From a checkpoint of a small transformer trained on Wikipedia: 16 layers, 0.855M parameters.
Each number is 128 + 24 x the weight over its row's rms, rounded and kept within 0 to 255. Layers, rows and columns count from 0. The size above them is the row's rms in percent of the matrix's.

# layer 5 MLP down (transposed), 128x64, rms 0.506, rows 104-127, columns 0-63
size [ 94  92  86  95 137  99 118  85 111 151  96 101  96  88  98 107  92  87 101  99  91 100  92  96]
[[ 59 120 137 100 158 115 114 107 132 154 115 125 131 155 107 164 144 117 110 109 144 116 122 129 129 156  95 137 125 146 104 159 117 121 124  90 152 149 164 100 117 141  95 159 114 137 175 116 153 166 100 117 111 105 128 113 121  91 188 141 154 110 129 157]
 [152 115 120 106 110 120 112 150 131 125 134 163 151 150 111 108 142 115 125 136 136 110 123 115 164 120 116 115 136 113 119 110  72 166  92 114  93 128  87 127 127 139 104 119 165 109  75 119 134 153 144 142 142 132 131 130 120  77  71 126 180 102 122  73]
 [134 142 140 126 127 118 177 137 154 168 122  88 130 140 151 136 135 138 107  85 116 113 164 168 127 130 118 127  92  75 117  80 173 127 131 147 109 157 136 171 144 137  77  97 109  87 137 124 149 135  94  97 130 113 155 138 144 109 128 136 102 109 134 131]
 [176 155 163 166 150 122 155 144 127 144 144 114 128 121 121 120 148  90 138  93  91 135 143 138 103 137 150 135  89  79 113 138 142 113 124 164 113 161 180 108 129 131 108 106  94 138 175 138  92 122 109 121 126 175  98 136 118  87 114 152 136 118 139 131]
 [127 144 121 154 117 137 143 142 147 109 115  95 149 153  93 147 159 116 133 128 131  98 126 116 157 139  96 166 154 199 110 114 124 135 128 139  94 138 165 124 126 142 127 115 108 112 128 123  81 174 150 108  98  66  82 127 130 154 145 155 144 119 147 149]
 [133 127 141 136 141 166 109 127 142 110 153 104 124 155 121 126 138 118 114 143 172 140 159 128  98 147 104 137 118 135 130 114  73 135 151 153 156 122  97 168 112 147 131 144 159 102  95 131 117  93 161 178 170 169 119  96 156 116 140 135  76 110 164 125]
 [146 111 158 157 146 136 109  97 122 137 163 139 113 101 122 129 156 142 164  88 179 118 127 158 124 122 157 132 113 159 139 114  95 133  42 157 140 115 127 139 106 121 112 138 136 118 113 129 121 128 101 154 148  98 125  80 101 143 118 100 105 133 169 146]
 [105  94 154 142 167 151 129 121 108 109 158 126 153 152 164 103 186 126 146 116 145 131 150 118 139 108 125 115 143 116 121 137 146 160 138 151 114 135 142 179 102 123 118 155 145 124 183 130 158 111 130 166  85 127 173 126 109 116 146 115 112 179 122 166]
 [ 93 182 161 142 137  80 142 109 110 151 114 140 119 136 105 131 127 125 124 171 146  80  94 140 129 172 145 152 140 149 119 129 157 102  72 147  78 125 140 134 116 140 126 156 109  99 121 111 139 157 152 158 135  82 125 108 124 164 138 140 119 108 132 130]
 [148 143 116 121 121 159 137 126 109 124 125 165 124 160 111 134 135 112 113 127 165 172 122 136 151 168 123 120 115 125 110 134 114 127 100 138 127 148 136 110 135 151  85 112 176 190  83 177 130 142 121 100 181 148 103 189 143 124 117 141 109 134 113 111]
 [118 124 126 130 142 147 141  92 179 145 194 109 124 124 158 178 130 131 110 104 119  92 141  91 142 101  89 121 121 144 113 143 114 124 141 118 186 117 111 170 136 113 154 104 174 129 166 111 134 123 100 133 102 118 140 139  82 142 144 126 104 135 139 132]
 [168 142 121 130 144  97 125 109 122 134 107 129 115 130 133 114 127 143 106  80 118 142 112 114 110 157  93 114  69 156 110 101  92 130 161 135 104  76 101 137 179 107 111 147 132 119 116 136 132 109 115 158 117 128 146  77 165 101 107 111 150  99 154  96]
 [ 78 151 136 146 130 164 101 123  94 136 131 150 138 107 147  84 133 120 132 128 103 147 173 128 136 140 138  68 132 153 110  95 156 149 127 100 120 132 164 141 135 123 102 131 152 160 107 166 109 105 155 173 135 155 102 156 124 113 102 124 105 106 173 117]
 [104 108 128 147 106 116 117 159 132 117 137 148 126 168 127 107 103 130 134 103 140 123  96  80 144 137 112 101 142 118 163 114  83 114 101 166 137 135 121 158 189 149 155 123 149 123 132 154 129 156 152 129 115 109 135  84 180 115 126  80 116 134 178 115]
 [ 72 126  94 132 112  96 134 118 189 126 111 107 131  89 141 132 131 117 126 147 143 152 137 150 161 102 103 169 130  91 132 121 115 134 145 179 167 140 158 135 165 135 163 141 123 165 123 143 116 149 135 117  90 141 160 126 130 161 102 118 110 146 152  99]
 [125 132 120 103 142  93 148 113 123 139 125 107 118 116 149 116 134 148 131 152 105 100 137 166 103 132 149 127 108 157 150 166 119 185 126  97 116 102 128 114  60 132 128 145 105 106  88  78 122 172 146 164 121  87 117 129 152 161 164 115 128 132 108 108]
 [127 127 139 142 135  88 134 144 121 170 116 134  89 130 153 169 126 155  72 101 110 130 120 147 140 105  95 177 120 117 146 122 144 105  79 124 112 113 170 148 128 114 122 102 153 111 113 160 151 182 112 109 114 157 116 146 110 137 155 122  93 140 139 168]
 [125 117 132  91 141 103 117 127 100 116 134 128 156 140 113 175 147 156 105  99  92 165 127 138 123 112 137 137  82 104 129  86 144 116 173 147 109 115 142 137 136 144 129  39 109 167 151  96 121 108 130 127 145 156 139 119 161 145 143 101 141 137 110 131]
 [103 173 153  75 147 129 107 110 147 128 132  77  93 155 133 134 115 133 150 117 146 105 113  85 127 135 114 128 120 164 150 145 145  78  97  87 125  84  79 115 115 108 162 123 142 118 157 136 107 120 142 135 129  97 109 132 158 126 129 142 132 105  81 127]
 [178 102 149 121 141 138 108 102 167 112  90 166 158 147 135 117 120 127 131 131 164  84 158 116 103 169 133 126  85  98 147  90 154 126 125 101 112 148 104 111 142  90 117 157 133 158 141 136 115 105  90 119 113 127 143 108 107 146 142 133 111 127 145 185]
 [157  89 168 131 111 132 166 115 127 106 126  87  85 132 162 141  76  97 112 145 112  82 128 112 135 120 101 154 128 109 153 134 157 139  93 151 117 149 143 142  85 133 165 112 141 119 143 142  99 103 156 153 121 101  97  91 111 103 132  97 137 148 130 125]
 [105 193 138 121 163 124 102 153 143 139 153 137  98 133 124 136  90 104  93 108 133 164  86 101 132 118 107 139  85 100 119 168 106 121 130 113 131 122 128 153 105 113 111 137 119 132  90 109 106 168 144 127 146 117 151 105 106 138 107 123 109 163  75  91]
 [138 151 126 139 128 131 133 160 130 141 168 151 149 148 135 136 136 132 137  87 117 111  85 115 131 114 137  85 108 189 118 162 107 146  75 128 158  58 163 162 143 169 124 126 118 139 157 123 140 123 107 126 111 134 126 126 131 163 139 100 100 165 124 137]
 [121 137 153 105  98 126  82  96 117 167 148 123 171  94  95  78 127 125  71 135 127 154 136 159 168 129 117 150 115 105 158 122 140 147 165 158 132 174 140 136  96  98 140 113 133 115  88 104 145  96 120 125 130 126 159 131 122 116 135 113 118 166 126 122]]
# layer 5 MLP up, 128x64, rms 0.341, rows 105-127, columns 0-63
size [ 88  95 100 111 103 115  96 109 113 101 105  97  87  97 101  96  91 102  98  89 104 101  99]
[[134 139 130 146 112 158  95 169 111 162 118 151 146 102 137 120 164 109 105  99 130 121 141 159 124 103 123 115  94  93 107 136 128 140 154 108 122 125 158 141 149 151 189 114 120 125 145  80 120 130 132 105  91 143  93 130 102  80 106 159 141  83 165 120]
 [118  80 131 142 160 104 131 126 122  91 113  90 112 130 113 104  88 118 118 145 119 162 118 147  85 116 161 106 177 127 101 137 101 102 132 100 104 131 111 168 114 184 108 140  97  94 102 127 121 114 115 129  97 143 144 141 114 135 109 106 146 103 112 177]
 [105 132 106 138 161 142 134 117 148 167 144 136 142 135 108 105 113  83 105 154 121 122 125 115 110 145 110 116 136 172  86 165 149 121 148  84 129 152 103 114 120 133 109 148 123 110 151 115 132  94 138 159 145 122 155 171  99  91 121  94 152  73 179 132]
 [ 91 121 138 126 165 122 142 143 141 112 133 114 109 102 158 165  83  96 143 187  98 120  88 112 103  99 165 160 167 170 118 126 118 106 123  96 117  90 147 115 152 121 125 128 135 123 139  92 128 151 144 128 117 120 156 161 103 145 118 136 156 102 162 108]
 [142 102  82 161 137 129  77 128  99 125 149 157 138 130 171 158 143  95 141 152 123 102 129 139 111 138 122 117 114 136 118  88 157 169 134 122 102 179 157 108 145 147 125 142 122 156 150 132 102 122 142 151 146 103  97  71  88 138 124 147 122  90 109 116]
 [109 120 111 109 158 133 137 179 141 123 141  82 119  95 164 115 139 124 119 146  91 101 121 110 119 156 175 156 159 127 111  95 114 133 105 134  75 142 112 123 178 129 135 160 140 106  98 110 120 122 155  96 150  95 102 151  78 124 125 117 127 142 154 120]
 [137 159 128 125 111  76 119 147 125 129 165 142 143 123 123 129 109 120 156 153 102 142 119  72 118  82 145 107 101 187 154 158 123 124 150  86 127  96  93 102 137 168 132 104  91 132 128 125 125 134 155 131 155 125  88 138 123 118  94 129 154  89 119 115]
 [ 65 141 169 131 163 121 184 136 119  91 132 102  99 104 107 126 119  97 115 166 105 113 123 135 128 120 144 154 149 160 138 124 128 111 124 107 105 149 105 100 134 124 107 131 156 142 126  76 154 147 104  99  90 149 159 145 117 161 123 156 164 147 132 123]
 [144 130 132 163  95 146 135 119 103 124 127 113 124 141 139 127  95  96 116 165 127 150 136 130 117 134 151 171 132 110 113 154 119 165 141 117  90 156 119 109 149 138 129 105 130 160  93 141 157  95 114  82 137 157  41 167 124 122 109 156 108 102 144 126]
 [150 171 128 135 125 143 133 134 153 116  96 145 137 132 107  93  89 142 162 132 153 106 111 164 108 136 179 122 118 103 167 106 143 174 128 131  90 108 105 100 161 130  96 164  79 146 104 146 110 133 123 134 177 150 132 122 156 120 111 137 154 158 119 118]
 [112 177 138 150  85 147 157 136 143 109 142 127 137 108  87 140 109 135 121 140 183 120  94 122 172 117 150 129 145 117 169 166 159 148  79 103 160 135 168 147 121 137 176 141 147 128 134 145 114 130 138 134 138 129 124 152 111 162 136 157  96 148 112 149]
 [ 97  91 125 168 114 167 126 164 118  94 134 123 117 107 117 129 126  95 123 190 141 129  89 164 128 152 115 120 167 164 111 134 135 164 100  96 115 109 142 112 116 129 112 118  84 119  82 135 134 129 123 116  92 154 126 131 158 117 155 100 162 151 157 122]
 [ 97 109 141 159 142 143 109 144 123 117 123 148 128 147 126 117 136 101 133 135 115  74 194 116  95 118 157 102 134 154 153 160 109  88 111 122 106 138 135 130 152 127  96  81 125 120 119 149 103 162  88 131  61 132 113  94 141 142 116 117 146 137 161 122]
 [ 74 122 105 131 122 114  93 120 162 112 114 121 121 114 130 161 146 109 170 134 115 123 143 152 104 152 115  76 131 111 144 111 106 122  93 148 131 133 136 154 110 122 116 110 118  99 141 109  94 136 173  94  87 107 129 123 124 138  47 142 142  98 102 134]
 [151 151 145 131 147 181 110 132 147 145  98 154 122 142 146 121 166 144 184 108  92 128 136 113 141 149 160 131 130 100 135 139 143 136 136 106 128 141 117 120 155 117 179 162 153 133 142 164  96 127 110  69  94 146  99 115 143 158 152  97 112  98 143 152]
 [110 168 107 128 116 102 135 111 159 100 115 139 105 110 130  92  86 148 106 103 145 107 138 116 136 169 154 119 152 115 136 164 134 162 132 131 114 112 136 168 170 128 148 151 143  97 123 168 189  79 123 155 152 154 135 149 125 120 134 104 173 133 131 114]
 [101 124  82 157 170 134 146  84 137 108 134 131 151 116 118 111 160 146 103  98 118 153 139 147 100 130 123 103 154 122 146 110 125 121 170 131 101 157 152 147 144 114  97  81  93 168 165 102 133 149  77 103 130 151 115 153 130 121 113 139 102 139  91 143]
 [162  82 105 138 114 157 121 151  89 115 146 133 148  94 166 161 134  94 137 140 100 119 134 139 114 152 137 125 171 122  99 103 112 136 131 136 121 142 136 135 173 179 111 171 104 136 141 141 133 160 101 127 132 147 119  78  93 138 146 138 133  91  92  96]
 [161  67 101 148 138 122 140 130 132 118 114 126 109 124 159 112 126 124 155 201 119 124 135 119 117 152 160 123 114 131 138 113 149 125 116 132 123 206 136 108 116 144 138 138 145 129 106 150 143 132 130 175 115 166 131 124 121 111 123 146 196 109 150 160]
 [104 125  93 123 170  99 172 142 132  99 123 145 160 115 159  96 114 110 176 124 130 135 132 123 134 162 142 151 125 144 129 138 137 130 131 103  87  99 105 130 150 179 145 103 113 155 105 145 154 154 117 123 142 185 100 143 155 134 155 167 165 105 117 144]
 [153 114  91 118  94 142 118 103 174  99 110 106 108 140 139 120 108 133 181 112 161 117 152 132 137 141 139 110 155 150 131 123 194 174 136 125 147 107 154 148 144 124 133 132 114 100 135 137 178 106 119 161  73  97 113 103 100 134 112 124 111 139 144 113]
 [154 137 108 135 144 106  91 132 177  82 144 117 160  91 127 112 119  91 146 144 139 152 151 104 119 148 120 159 140 138 113  81 146 137 131 120 142 146 134 123 150 137  93  93  97 138  49 137 148 142 120 105 117 100 142 164 157 144 149 151 126  99 116 134]
 [138 105  91 132 122 130 116 149 109 137 151 169 115 141 142 172 123 119 132 114 126  83 131 119 167 134 155 129 103 133 146  93 103 171 141  99 131 100 154 144 115 148 141 119 156 153 142 129 153  93 133 100 158 133 127 145  60 158 134 193 145 132 148 147]]